Weights of a small transformer language model.
Architecture: RMSNorm before each block, learned positions, no biases in attention or MLP, untied embeddings.
Training: a variant of Muon for these matrices, 262M tokens, 22708 steps.
Each number is 200 + 20 x the weight over its row's rms, rounded and kept within 0 to 999. Layers, rows and columns count from 0. The size before them is the row's rms in percent of the matrix's.

# layer 2 MLP gate, 640x320, rms 0.0781, rows 215-286, columns 256-287
108,193,190,180,190,206,188,171,217,174,198,221,202,203,207,228,217,211,196,216,178,192,219,217,208,196,204,161,211,193,217,186,218
093,183,206,224,163,208,191,175,198,169,191,252,194,198,225,198,234,195,179,191,213,182,226,176,212,194,212,154,204,170,208,195,197
091,224,210,174,182,212,205,194,198,180,171,226,207,213,255,198,204,214,220,166,198,193,230,167,200,199,214,234,200,173,201,207,201
102,195,194,203,203,233,207,176,220,203,207,203,189,209,218,205,179,234,210,226,201,191,186,198,245,224,162,228,200,215,232,191,172
103,200,180,218,225,173,208,153,186,203,194,202,222,170,223,206,202,152,213,207,185,196,174,205,190,208,203,194,200,210,227,192,200
097,223,177,185,186,200,207,170,197,166,177,213,180,197,193,194,226,236,169,194,215,175,195,203,172,193,194,230,185,179,185,189,183
098,198,192,188,195,173,194,180,196,193,196,187,191,172,167,198,212,213,198,194,185,212,220,203,195,170,205,206,213,193,218,182,201
105,176,182,194,207,197,180,192,192,178,233,202,216,241,236,172,187,207,202,206,213,222,218,204,197,208,167,178,210,163,188,207,216
100,248,188,192,229,225,198,243,205,211,225,191,208,177,159,183,179,201,215,186,207,201,236,205,203,219,203,190,200,224,174,225,207
103,182,190,214,184,213,211,174,206,189,229,189,198,204,189,184,205,194,242,199,198,230,192,230,239,172,182,186,174,191,215,210,221
096,196,198,202,172,203,196,203,210,190,215,239,212,196,202,206,171,214,205,217,225,207,184,188,179,173,141,207,184,235,236,213,233
093,176,169,188,194,217,206,170,196,202,200,244,216,211,193,177,207,194,230,202,220,210,176,190,205,179,198,217,200,219,193,205,200
102,193,172,241,173,188,199,211,207,180,217,203,217,225,225,233,215,177,179,196,154,179,205,218,219,163,168,186,162,228,214,196,230
105,205,222,174,191,165,202,185,204,239,185,184,199,181,219,190,192,192,179,197,188,220,229,208,221,208,208,196,171,198,216,238,201
093,190,177,211,222,223,203,254,185,179,171,186,223,203,200,197,203,227,207,199,192,210,194,240,189,153,178,210,214,186,188,215,159
104,231,172,203,235,181,214,213,222,194,177,177,196,200,203,205,250,234,214,224,174,208,225,207,232,197,228,223,172,162,190,208,223
106,179,194,165,230,205,209,218,214,183,152,218,200,207,214,223,193,239,193,195,206,195,225,229,247,181,220,219,222,220,238,202,221
098,209,193,202,195,183,159,196,176,202,210,210,217,185,166,211,214,180,214,231,190,199,168,184,196,213,232,180,197,193,231,218,217
102,225,198,198,256,213,217,234,178,193,221,230,183,200,238,234,169,218,185,228,190,177,218,189,223,250,160,175,213,210,196,185,198
104,235,223,185,158,246,180,157,224,189,169,218,209,205,163,223,256,231,212,172,203,187,240,194,200,210,195,176,201,190,208,185,197
098,197,181,174,205,196,186,203,188,212,182,179,209,197,183,206,166,195,221,218,231,222,176,209,194,212,194,225,203,169,217,204,202
097,204,205,191,196,191,205,139,226,190,196,226,174,212,188,211,205,212,201,221,181,180,175,205,211,211,189,165,214,176,201,193,223
092,213,218,206,207,189,218,205,191,208,177,202,207,212,198,231,216,203,183,207,204,188,194,215,210,227,170,196,240,180,199,192,226
092,209,206,214,254,211,227,224,187,195,234,219,181,203,206,228,185,218,187,188,225,196,186,205,176,202,200,216,195,180,196,202,175
099,175,184,211,217,210,196,198,220,158,185,208,224,212,177,165,189,215,204,225,210,172,182,180,219,193,220,167,186,198,179,209,234
099,206,184,186,182,214,177,153,210,216,192,192,198,211,204,198,191,190,200,197,233,195,222,197,240,235,178,173,219,238,207,185,192
099,180,224,193,197,181,210,205,204,213,238,185,223,237,168,185,213,196,189,190,215,231,216,175,204,206,245,223,208,215,208,183,238
103,189,219,165,205,197,232,235,199,187,200,225,205,202,206,198,181,207,146,193,192,210,209,180,226,197,214,176,201,212,212,202,221
098,184,192,146,207,182,200,208,190,175,200,231,207,144,199,225,179,233,221,243,216,205,221,202,184,151,196,210,195,187,157,163,234
103,181,218,179,169,192,229,228,217,199,197,185,204,130,209,168,183,212,202,197,182,219,203,195,219,207,206,180,185,218,174,208,212
099,200,166,207,222,201,195,269,207,182,216,202,196,224,162,187,191,190,214,164,217,229,203,189,183,170,200,189,184,190,187,218,237
111,175,164,215,210,187,214,198,150,165,174,200,214,209,257,179,204,186,186,182,205,214,187,143,220,218,197,204,157,188,216,175,221
095,187,203,205,209,183,219,219,198,221,215,246,192,210,195,221,188,220,182,210,205,203,229,179,150,167,159,198,210,181,208,187,202
096,223,177,235,221,212,207,190,185,190,197,209,164,207,177,185,195,239,190,230,203,227,202,205,179,217,204,194,211,176,232,176,189
095,173,210,187,187,176,187,193,217,159,199,193,167,178,176,214,212,173,183,207,181,218,160,198,218,176,208,195,168,210,191,197,210
094,203,199,228,228,223,200,206,193,197,191,258,209,221,186,191,177,208,201,222,180,194,189,199,203,200,216,194,179,209,206,201,245
094,184,225,180,182,205,191,193,185,150,214,194,255,196,143,203,214,197,238,198,195,199,179,187,252,188,190,196,175,173,193,214,193
115,212,150,201,196,198,208,222,214,212,202,186,227,206,189,180,220,222,189,185,225,190,195,194,191,192,167,206,208,228,220,184,213
086,184,217,215,210,159,193,200,193,203,192,216,212,187,203,218,217,209,213,183,177,198,189,178,203,207,178,163,178,212,199,214,214
102,165,176,182,208,160,198,179,203,179,211,204,166,195,187,212,221,199,219,206,203,166,223,221,226,202,184,209,208,182,231,244,207
102,186,206,220,230,223,210,230,208,160,183,223,195,194,210,180,199,223,190,199,212,227,186,208,236,195,200,178,169,209,211,199,187
100,188,193,203,189,207,177,202,177,188,174,220,212,213,207,179,220,172,199,214,209,203,225,206,185,227,189,182,213,212,200,230,160
099,230,221,216,207,183,190,193,189,177,222,219,228,226,214,240,192,150,186,210,189,219,204,227,191,204,167,185,218,208,218,201,210
108,193,201,229,196,191,207,184,191,229,202,192,183,197,212,188,221,212,187,219,189,156,198,175,161,195,211,226,233,191,208,156,173
096,218,174,216,231,184,227,189,190,201,177,202,218,197,192,200,230,217,214,194,217,231,218,224,209,201,171,163,208,208,245,162,228
107,217,200,179,194,156,209,209,207,222,212,225,191,205,154,193,209,178,164,210,213,196,203,180,205,183,217,164,183,202,192,222,206
102,171,209,196,206,194,184,191,193,175,185,193,228,237,228,178,194,239,194,201,197,198,228,203,174,214,200,213,195,209,169,147,180
111,230,222,218,179,207,248,193,218,201,193,175,198,213,158,215,178,225,223,199,187,186,189,188,206,183,186,198,197,219,147,227,207
094,219,227,219,181,222,170,212,199,204,178,183,174,182,200,200,191,208,221,241,210,178,209,172,200,201,183,188,192,192,208,234,230
089,209,187,209,239,161,171,211,184,164,204,236,181,191,186,196,201,206,234,199,190,226,210,232,174,178,223,177,180,210,179,215,183
104,211,218,196,223,235,187,156,228,204,207,214,228,193,205,220,209,195,181,222,206,172,253,215,193,218,224,216,232,241,172,199,213
076,226,221,208,194,213,206,160,221,218,208,206,193,223,169,213,190,165,197,215,192,187,222,197,248,202,208,238,231,211,170,216,199
099,170,186,186,200,188,193,185,175,184,175,193,237,228,197,216,217,198,227,197,208,190,224,213,185,198,204,188,231,208,213,203,179
093,234,209,208,220,200,245,172,172,214,170,203,202,235,186,219,181,200,221,225,205,192,217,209,195,167,190,219,204,205,206,178,240
102,220,196,173,201,219,153,195,169,208,191,167,186,199,216,193,212,178,186,198,197,238,217,204,233,184,214,162,180,192,212,225,210
097,200,208,225,212,188,201,204,236,193,230,211,167,205,243,192,211,206,217,162,202,191,221,179,194,239,182,184,188,182,221,204,170
103,208,199,187,260,218,206,225,205,197,191,203,214,199,187,203,221,199,201,176,199,204,229,213,237,217,189,189,209,217,197,223,198
117,154,195,185,226,210,176,209,189,181,176,156,209,193,207,185,172,188,206,170,186,173,176,169,173,185,202,176,203,173,193,184,231
099,175,183,182,207,204,193,247,195,185,217,204,189,233,251,203,186,201,228,206,213,202,213,181,198,163,192,158,210,205,146,205,217
088,160,199,188,200,192,220,188,196,187,176,169,183,159,218,198,192,201,167,191,200,203,221,201,190,177,214,197,202,208,198,230,184
100,191,191,193,241,190,214,202,199,240,222,193,223,264,221,184,188,229,198,178,202,195,182,192,190,176,184,211,180,205,198,191,167
104,197,233,179,212,185,204,173,196,161,201,223,188,236,202,186,185,216,220,206,176,220,228,187,226,204,172,180,189,205,217,225,185
099,236,198,190,181,216,181,194,189,218,161,220,189,175,192,163,213,228,226,192,191,224,209,211,199,218,211,201,203,225,226,154,214
103,227,209,183,178,211,227,192,200,189,203,201,153,205,217,187,196,216,187,186,201,181,183,189,178,185,196,146,219,198,185,224,198
096,202,158,219,226,227,236,189,250,181,220,196,225,175,179,235,216,212,161,187,225,208,193,198,199,207,189,184,223,192,199,218,186
092,155,198,152,195,214,201,219,171,215,176,213,180,238,220,226,176,206,204,171,195,205,216,201,212,209,193,178,201,219,186,202,228
106,188,194,189,200,200,248,180,194,227,195,180,212,175,180,237,178,233,198,214,230,210,204,219,183,142,172,200,216,169,206,197,218
094,189,191,221,209,169,211,177,185,206,202,237,154,185,221,200,179,212,209,205,213,208,203,184,219,178,216,224,165,217,238,193,184
097,167,208,215,209,189,157,204,216,214,204,163,162,219,219,196,189,159,182,191,181,212,149,193,197,216,183,198,220,198,227,200,218
103,153,180,174,206,207,193,204,211,200,180,188,191,221,216,162,206,228,170,221,181,208,210,198,218,169,186,183,199,187,196,206,211
101,190,200,200,211,225,188,207,193,215,199,186,172,254,208,227,226,224,239,194,215,168,208,199,199,203,180,178,212,188,233,174,199
098,190,195,218,178,177,206,230,169,202,220,198,163,236,191,172,185,176,231,174,209,192,183,194,165,174,207,223,173,229,162,179,170
# layer 2 MLP up, 640x320, rms 0.078, rows 215-285, columns 256-287
103,233,191,237,202,218,182,181,234,228,190,223,193,207,225,231,219,193,213,235,210,221,201,204,180,181,203,241,193,181,197,197,205
097,209,180,207,191,205,208,173,197,178,216,164,206,211,196,174,212,166,199,221,181,205,159,217,197,217,206,217,175,189,176,202,177
094,190,189,166,189,219,174,214,167,188,208,197,199,207,198,221,163,201,165,202,198,226,194,185,218,208,216,200,216,180,196,200,223
096,204,222,200,166,166,195,189,167,171,165,223,205,186,190,214,216,178,188,194,172,196,200,218,172,206,224,193,206,214,211,210,245
111,186,186,174,182,204,196,217,239,233,206,209,239,194,213,177,187,233,225,230,204,182,218,247,206,225,207,213,186,231,195,185,199
098,211,200,197,183,209,192,219,201,196,182,219,232,226,171,194,209,216,214,180,184,169,200,168,210,215,175,135,200,159,179,209,221
095,198,195,190,209,180,186,209,183,182,201,175,218,173,191,194,199,163,194,197,197,197,214,173,223,176,220,202,207,200,210,165,217
098,207,259,217,182,207,205,218,190,216,212,205,211,206,216,238,208,198,205,196,145,200,225,235,218,211,197,217,217,189,204,231,194
095,179,230,173,195,232,171,262,176,205,178,213,205,210,138,207,234,202,186,228,204,202,190,239,196,182,209,205,195,171,198,219,206
105,197,200,205,198,202,200,209,206,239,209,217,201,210,192,179,184,183,147,196,249,229,218,210,164,202,186,189,192,211,200,184,203
090,201,237,207,206,193,192,178,196,193,226,157,192,209,210,167,208,195,211,201,176,182,224,261,238,194,222,196,221,185,185,201,192
096,210,204,183,199,186,200,172,203,183,187,187,204,193,204,209,184,162,201,179,183,202,216,192,224,184,175,217,209,188,217,214,173
101,193,145,232,200,188,183,185,193,190,217,220,207,218,220,205,209,168,190,211,182,185,205,214,214,169,205,190,195,202,217,191,202
107,217,190,206,182,246,196,224,171,187,198,215,245,252,151,193,234,204,197,192,235,189,187,207,177,150,208,184,214,182,208,174,192
097,178,193,242,205,228,189,223,211,220,199,198,186,229,193,187,222,180,185,209,194,190,184,177,196,248,213,228,214,194,198,202,172
103,202,212,191,216,188,208,211,186,233,228,222,177,192,226,196,194,223,209,201,216,195,187,217,199,166,190,189,208,235,201,186,185
113,189,184,216,200,199,209,237,178,227,185,203,223,213,197,215,209,207,208,191,186,192,195,195,184,211,216,214,213,170,196,203,193
088,215,203,215,190,200,229,171,221,193,196,206,220,205,224,220,216,229,187,200,217,213,208,208,190,154,221,225,213,200,178,202,205
104,205,221,210,206,202,202,192,202,195,194,179,195,180,234,231,228,228,190,170,202,197,186,204,190,181,221,204,219,190,189,177,231
107,176,169,206,214,188,215,265,203,176,222,209,248,205,187,192,180,203,201,203,192,209,190,224,215,204,205,203,189,207,226,229,183
098,196,202,176,203,196,167,212,204,220,163,171,205,172,175,196,175,180,236,187,248,199,167,217,191,188,182,200,194,209,228,236,197
097,195,194,215,203,223,209,242,176,195,206,177,215,221,217,209,206,184,206,180,219,217,209,204,196,197,209,224,190,224,218,206,157
093,177,243,230,197,201,211,188,206,189,201,214,181,214,148,252,208,212,162,214,207,203,196,193,211,191,182,222,209,215,198,228,184
100,196,197,197,195,202,193,218,228,183,212,208,209,206,182,203,178,211,192,184,201,186,193,208,154,203,177,207,191,174,191,207,199
098,231,236,217,198,189,207,237,175,218,180,203,181,172,209,190,188,216,194,152,203,221,217,206,178,241,193,207,189,214,205,180,193
102,189,220,247,252,216,193,215,199,187,209,200,174,188,161,190,189,203,209,210,181,193,201,186,174,198,231,184,194,198,202,191,177
096,205,230,212,205,203,199,204,192,204,224,187,197,207,189,206,201,215,168,192,251,204,191,190,247,209,213,200,217,190,200,216,223
099,203,179,184,201,212,245,210,190,222,156,202,199,196,197,205,207,218,203,190,186,203,175,227,183,224,220,216,179,238,182,231,192
097,200,186,220,231,201,241,215,194,177,177,211,209,213,206,220,181,201,236,239,205,199,264,205,212,203,210,167,230,193,175,226,194
102,197,202,213,213,161,196,231,176,168,179,223,202,176,144,174,222,207,214,173,194,193,140,177,211,198,181,193,180,210,194,206,196
103,182,206,220,222,193,198,170,178,190,223,204,175,200,201,189,173,211,217,221,200,228,172,213,257,210,187,187,225,165,199,199,192
097,205,199,189,199,242,192,185,208,199,224,213,217,236,151,178,194,196,230,198,209,208,197,190,196,206,159,199,219,216,219,207,200
091,228,159,165,220,174,201,225,209,207,177,170,187,184,220,220,207,173,179,170,186,210,193,183,191,218,230,191,187,192,178,195,202
094,181,213,162,152,196,207,196,194,214,205,187,206,226,212,198,214,152,184,151,216,184,219,180,204,190,218,203,218,208,176,209,206
094,239,210,219,199,189,196,205,253,201,188,193,216,201,196,209,210,209,195,195,225,194,240,204,195,203,216,220,164,193,227,221,227
090,200,214,207,168,193,178,193,219,193,216,158,197,167,191,181,215,193,242,194,194,168,174,193,205,204,160,187,225,181,167,199,215
098,156,218,236,191,184,188,160,211,204,187,209,207,222,164,179,143,190,200,209,219,226,175,197,216,175,197,181,208,200,180,206,208
112,189,204,180,187,187,221,201,236,203,163,201,185,173,203,221,175,191,217,207,225,213,209,215,245,179,211,249,195,225,218,195,182
086,160,185,185,209,209,193,264,191,175,191,199,190,202,214,202,176,209,191,165,199,184,179,206,221,208,176,186,199,213,213,196,187
101,195,188,209,173,190,205,217,197,196,223,210,247,168,197,232,201,211,202,200,170,197,191,176,226,198,184,223,204,205,209,201,210
104,192,219,187,210,193,209,202,204,193,199,204,195,200,218,215,198,223,200,193,208,190,201,198,222,208,223,204,186,219,195,176,166
100,193,193,211,204,167,208,227,199,201,199,202,179,208,159,175,194,209,185,203,205,211,185,207,178,205,179,196,188,173,184,205,234
097,174,195,192,191,183,174,223,211,215,204,205,167,183,212,208,174,200,193,212,195,225,208,230,223,204,195,196,188,192,211,183,207
112,224,171,193,204,222,219,198,223,182,199,193,182,209,211,211,169,183,175,217,231,160,187,183,213,200,164,218,219,165,220,221,161
102,197,241,241,184,210,154,181,188,189,214,188,225,159,208,178,201,184,202,199,190,188,208,166,179,228,178,208,204,197,210,214,184
105,220,217,224,211,205,232,172,201,207,178,192,196,211,159,185,192,204,210,226,192,220,189,162,194,195,185,200,176,207,215,241,214
109,176,192,198,208,213,195,219,183,208,213,185,212,188,183,207,218,157,175,212,219,212,184,186,220,207,221,189,229,208,235,190,187
104,216,215,232,182,187,219,164,196,213,234,210,187,182,229,199,175,155,185,181,200,182,206,160,223,184,184,203,192,228,196,215,208
096,173,195,210,175,244,223,216,233,172,217,154,161,195,200,197,188,218,196,188,195,226,200,206,194,217,161,206,225,190,209,209,223
089,215,228,206,203,186,211,225,200,209,171,220,196,233,207,223,238,197,171,184,206,187,157,213,199,223,190,231,175,163,203,237,210
093,203,196,201,176,205,220,215,243,195,186,222,198,200,194,233,228,208,145,202,167,171,184,220,172,225,182,215,176,232,175,184,196
074,217,196,178,214,232,202,187,214,205,206,239,186,194,207,211,199,226,211,188,209,215,192,177,217,236,215,208,189,231,172,191,167
098,188,174,184,196,195,198,186,196,188,161,173,235,237,208,219,213,181,226,173,210,176,233,214,202,207,205,206,209,208,215,181,206
099,194,218,196,234,189,216,211,183,179,202,180,170,214,196,206,201,158,169,231,201,189,190,235,189,197,196,234,185,169,176,215,190
106,215,122,200,152,211,213,186,223,198,194,198,227,203,215,191,191,179,224,232,197,228,229,236,185,194,161,194,181,189,209,181,219
092,225,187,217,220,224,202,227,182,226,199,214,251,146,210,209,186,199,185,197,222,201,188,203,233,236,250,144,208,199,152,179,190
104,193,192,202,200,196,181,216,184,177,204,172,153,218,200,188,218,224,224,180,230,191,188,191,222,213,183,199,234,213,199,189,213
107,178,223,201,197,221,188,182,227,194,162,235,196,210,185,163,205,219,181,239,192,224,176,216,206,226,197,216,181,240,189,185,232
099,193,133,175,211,185,259,194,199,165,139,189,167,240,216,202,234,220,192,201,176,251,198,182,192,212,180,203,189,180,189,213,232
090,250,221,208,198,187,206,175,210,230,210,210,221,169,241,198,213,154,221,199,195,175,221,200,208,198,191,220,207,170,249,175,234
107,183,208,195,207,204,196,216,186,203,208,195,176,235,207,179,179,194,217,216,222,180,160,172,177,210,181,221,222,156,184,227,201
110,187,186,194,208,211,166,225,177,218,196,227,233,193,179,195,217,186,189,208,216,202,167,212,167,153,209,226,194,202,184,171,218
100,229,186,190,225,192,186,212,195,202,227,200,194,197,203,214,218,195,177,215,236,165,212,214,187,202,236,209,192,194,209,246,198
101,213,221,225,175,185,227,173,189,208,212,193,190,220,244,207,185,215,204,180,201,202,181,206,207,175,207,178,189,180,207,216,172
095,247,195,208,172,221,220,193,206,181,176,216,212,183,166,201,229,205,189,202,213,230,198,230,198,214,206,182,211,184,182,199,191
095,211,206,182,180,193,250,230,198,189,200,190,164,216,192,185,210,181,202,207,197,200,198,215,200,215,195,186,204,214,170,197,187
102,195,172,177,194,171,210,177,213,231,209,189,158,249,215,211,215,213,189,191,219,187,180,166,176,223,192,209,209,208,213,168,197
095,170,222,188,199,236,220,213,175,219,183,236,169,244,217,214,192,164,231,199,166,203,206,227,167,167,186,174,204,168,200,207,212
098,187,219,205,199,178,195,188,215,214,162,170,168,205,192,238,222,171,205,225,195,197,195,173,202,189,223,171,182,211,227,181,184
106,215,210,191,234,216,204,234,174,192,204,219,218,223,172,185,202,207,143,208,196,183,193,201,175,210,189,189,192,177,200,180,216
096,234,177,212,187,185,222,194,212,201,172,180,200,167,206,174,184,166,174,237,188,172,183,231,197,228,218,208,203,206,162,202,191
# layer 2 MLP down (transposed), 640x320, rms 0.072, rows 215-285, columns 256-287
112,196,212,179,188,188,175,202,201,211,187,220,229,254,200,212,219,209,213,225,202,199,221,237,196,189,204,204,205,215,225,170,190
098,202,215,190,220,209,192,180,205,217,212,196,242,183,211,166,152,194,244,207,201,224,208,204,195,212,232,220,216,202,190,154,183
094,243,215,211,231,227,202,209,228,158,206,210,210,224,173,184,193,179,231,203,221,195,204,205,188,163,207,178,197,201,203,205,176
100,206,204,209,177,212,210,166,220,226,193,224,201,173,224,183,186,195,203,188,157,177,220,209,162,220,207,200,201,182,141,199,195
105,186,228,189,198,216,153,229,198,206,200,197,205,227,178,179,193,207,217,194,151,203,225,206,177,212,192,242,202,248,206,215,227
098,175,189,207,202,248,243,180,171,225,209,195,167,207,177,178,199,184,185,216,209,237,186,221,237,186,214,191,208,204,198,218,176
098,196,219,182,194,148,213,205,188,211,213,210,216,197,202,174,181,181,184,212,178,213,203,217,201,190,210,201,203,210,224,167,225
102,215,193,238,197,213,191,191,185,201,212,204,201,197,211,191,204,218,192,208,199,215,233,219,208,192,220,216,203,196,210,218,199
091,182,182,189,216,198,206,200,212,197,202,188,170,202,198,217,213,224,207,215,197,201,172,161,205,210,228,201,214,178,198,190,238
100,229,200,250,196,181,210,236,182,147,190,211,202,211,205,174,162,173,191,188,187,196,193,211,234,195,225,179,221,223,208,211,213
092,217,167,206,214,200,206,189,204,134,231,195,184,224,212,208,209,183,240,178,211,187,193,174,177,204,190,205,196,199,208,177,239
095,185,176,199,213,199,199,210,202,194,211,169,204,228,186,209,198,199,218,239,204,205,206,227,209,182,176,177,210,197,185,212,223
105,182,197,240,213,192,182,176,173,186,208,222,216,215,205,224,205,167,178,219,160,179,190,199,194,193,188,184,145,246,237,194,191
102,206,190,202,215,194,202,228,177,213,193,192,186,241,209,235,206,204,194,225,259,195,224,195,217,149,207,171,202,221,226,182,226
097,183,208,199,220,153,224,167,237,205,178,178,171,189,190,219,181,174,209,178,198,212,198,209,216,224,191,221,185,172,221,185,210
105,196,219,195,202,205,199,203,228,192,206,190,176,213,195,193,255,208,219,206,214,211,199,169,194,197,208,200,200,191,173,209,196
106,186,185,202,158,199,216,232,203,231,223,170,227,184,189,248,219,201,215,212,189,206,218,193,207,191,201,154,202,197,169,210,223
093,172,162,193,204,208,217,178,247,180,216,191,223,201,162,198,192,226,198,183,190,213,227,230,188,177,204,207,218,210,208,197,197
103,175,198,190,193,203,191,216,207,186,205,188,200,181,199,228,209,199,213,184,227,205,189,207,213,176,253,216,190,185,210,213,210
101,212,195,189,181,193,191,226,204,191,174,211,252,210,158,191,202,210,161,201,166,184,202,185,213,196,193,202,197,192,218,163,207
096,212,195,154,206,247,194,197,214,196,207,214,175,174,189,170,221,183,226,174,204,207,192,186,197,206,181,213,200,196,232,184,192
097,207,190,216,219,201,214,257,196,200,225,219,188,230,237,219,215,194,220,205,220,180,208,173,202,218,188,219,214,205,201,187,208
093,168,204,217,182,195,207,188,217,189,213,169,225,208,229,209,223,188,159,190,191,202,186,202,199,186,167,217,213,201,214,193,177
098,189,202,192,240,201,168,174,205,195,203,216,183,204,213,191,216,191,260,192,231,246,201,221,240,214,205,224,234,204,171,223,179
099,176,173,179,215,181,198,229,201,239,187,166,224,191,219,213,171,189,167,195,206,197,209,209,190,238,177,203,222,202,182,199,204
095,208,225,221,213,230,212,189,215,208,213,187,210,226,182,217,200,200,181,167,231,183,181,193,178,196,212,195,192,176,196,220,222
099,195,209,228,210,207,206,191,203,201,206,175,212,183,208,198,260,227,217,197,199,179,198,216,189,205,211,194,223,218,204,174,189
101,204,188,190,187,186,204,203,194,209,220,204,197,202,177,227,210,184,192,203,186,210,208,199,213,206,180,207,187,203,156,182,241
096,241,214,203,207,218,203,220,180,206,226,220,221,186,201,214,175,203,184,246,250,221,202,217,178,220,214,182,208,248,155,207,222
104,196,202,198,206,177,152,204,192,154,206,249,209,199,191,205,237,209,153,162,214,176,206,172,173,170,187,193,242,189,216,181,225
099,183,192,188,248,199,185,178,221,216,195,214,190,207,169,181,179,195,192,226,184,193,228,190,234,203,229,177,216,191,201,187,206
099,247,198,197,214,249,221,190,189,204,186,180,206,187,161,169,205,226,213,173,191,207,168,210,177,223,208,186,177,198,206,224,200
092,203,163,189,194,183,214,205,217,169,194,165,168,219,197,206,163,208,195,180,195,167,195,182,184,179,195,176,245,181,200,217,201
102,197,205,150,183,193,223,205,184,223,172,209,225,174,181,229,219,179,209,194,197,195,170,186,209,239,218,212,207,194,228,227,205
093,200,187,182,159,240,243,187,216,212,198,192,189,211,211,179,193,195,245,181,205,199,224,212,189,182,209,198,209,189,189,198,233
103,186,190,208,185,222,191,159,182,226,151,186,194,150,197,211,174,207,236,215,166,184,195,220,199,200,188,146,208,194,181,200,204
096,133,224,191,193,233,197,190,155,201,172,183,221,210,173,189,198,204,214,214,210,186,179,188,182,208,190,201,184,208,202,213,171
112,214,187,201,206,198,177,193,179,206,216,232,158,198,212,188,211,188,225,197,172,223,192,234,189,213,183,235,218,181,206,191,208
085,222,184,199,193,228,199,214,219,242,236,198,185,207,181,174,168,200,209,220,203,231,189,192,207,214,185,194,186,226,224,204,201
100,210,165,188,189,197,222,196,222,175,234,194,230,158,208,229,156,202,224,209,192,229,168,213,208,208,221,223,163,205,238,228,197
103,157,263,213,195,204,200,233,213,211,186,204,187,190,183,178,182,204,176,215,194,219,172,207,221,178,208,214,241,227,180,194,168
099,180,209,183,258,178,231,211,199,189,227,192,182,217,162,201,229,192,227,196,211,199,206,216,196,205,168,189,194,178,219,207,245
101,236,175,200,190,178,199,208,204,184,196,186,195,198,199,206,162,169,224,216,203,214,176,212,224,230,188,196,177,209,206,186,197
111,211,223,217,190,171,227,203,195,224,210,202,195,197,206,186,178,177,201,194,205,217,178,202,200,210,210,218,222,180,199,181,175
097,208,194,186,201,200,201,235,154,185,197,173,195,204,201,189,146,197,195,161,172,188,187,195,189,186,197,216,183,181,195,224,197
101,219,173,239,212,193,215,185,207,179,163,207,186,213,135,183,252,220,196,207,176,217,221,183,170,204,198,209,170,214,227,209,207
101,169,211,189,218,206,210,169,206,194,196,190,167,210,201,230,198,167,205,230,184,136,214,178,178,205,188,187,213,196,230,179,254
104,175,212,198,177,167,212,190,211,222,189,214,177,214,221,218,215,194,238,159,225,190,166,194,193,174,197,218,194,192,193,226,199
092,202,179,214,234,237,202,233,196,195,214,174,168,166,186,187,179,210,185,194,183,216,189,195,193,207,195,215,187,231,171,168,199
092,187,216,223,220,144,231,193,214,201,203,217,176,187,220,216,208,231,196,183,220,198,205,189,151,181,178,192,203,193,201,204,226
098,184,190,198,208,220,196,178,232,220,188,200,211,228,213,190,219,185,171,217,197,194,208,206,208,214,191,215,185,162,203,214,204
083,197,228,203,210,215,183,200,193,197,188,207,174,209,235,180,212,209,183,206,204,193,221,185,208,205,207,179,193,135,231,224,232
093,167,168,194,207,179,210,177,168,206,186,212,202,223,217,197,193,178,232,185,216,192,215,230,227,211,206,194,196,206,178,203,199
089,168,180,200,222,198,238,201,182,219,174,171,208,183,211,198,223,198,200,226,219,179,179,207,206,208,203,189,169,180,175,241,220
109,195,185,209,189,214,192,203,223,173,159,182,188,190,196,214,176,190,219,204,186,188,234,207,207,198,173,219,196,211,185,177,196
100,223,200,213,220,194,186,189,189,159,188,215,223,188,194,168,186,185,211,196,233,211,176,194,200,216,192,189,209,166,210,199,170
103,193,207,188,242,182,212,215,202,218,179,180,221,201,184,195,214,191,210,203,172,220,217,231,218,220,202,217,246,223,167,227,173
106,173,226,216,196,203,170,196,212,230,165,184,195,195,209,169,231,234,190,207,204,197,189,204,186,205,196,187,216,219,179,169,200
105,226,194,188,205,195,238,201,171,200,210,209,197,224,227,214,209,222,219,210,188,209,199,149,198,246,211,225,218,182,197,220,212
092,211,236,204,224,181,213,198,224,221,243,210,208,227,229,191,225,191,229,197,203,218,179,201,215,239,190,198,215,177,236,219,200
101,198,212,161,233,236,181,212,210,178,238,178,199,202,198,183,192,173,202,230,191,222,201,189,195,238,194,198,226,208,244,184,205
104,194,214,230,218,220,202,218,198,239,216,177,225,205,175,207,161,204,158,201,217,196,160,229,204,172,233,208,193,184,194,187,209
101,210,223,237,187,182,212,209,206,213,212,220,200,232,199,206,204,199,172,205,215,173,191,195,229,169,193,175,201,186,212,215,193
103,177,171,190,182,202,202,236,187,210,231,189,192,267,211,194,239,186,207,189,213,229,196,186,205,187,196,204,207,197,203,183,207
095,257,211,199,210,188,225,197,198,180,187,180,223,198,133,217,190,189,202,180,178,228,221,182,175,180,212,220,192,212,178,200,198
097,230,215,210,181,197,229,185,190,189,196,198,232,193,204,188,204,170,180,208,215,250,211,210,184,228,201,194,234,159,165,211,206
104,196,203,176,189,175,212,198,215,196,169,204,212,209,196,202,203,193,219,189,230,210,186,189,165,197,187,168,185,177,191,198,216
094,238,183,182,227,188,195,223,174,212,220,216,247,222,225,184,221,173,216,200,220,227,190,230,190,178,202,190,151,199,198,201,183
095,210,183,184,219,197,189,196,197,198,199,203,194,166,194,237,206,175,203,245,175,196,171,159,206,138,186,206,193,184,201,200,182
104,206,203,201,204,201,181,227,188,177,205,223,218,215,227,201,180,232,172,209,196,175,211,185,158,188,177,176,224,206,188,210,177
100,161,163,200,244,199,225,183,228,216,212,214,184,172,207,188,210,162,204,187,199,186,164,177,208,164,185,169,216,163,193,195,201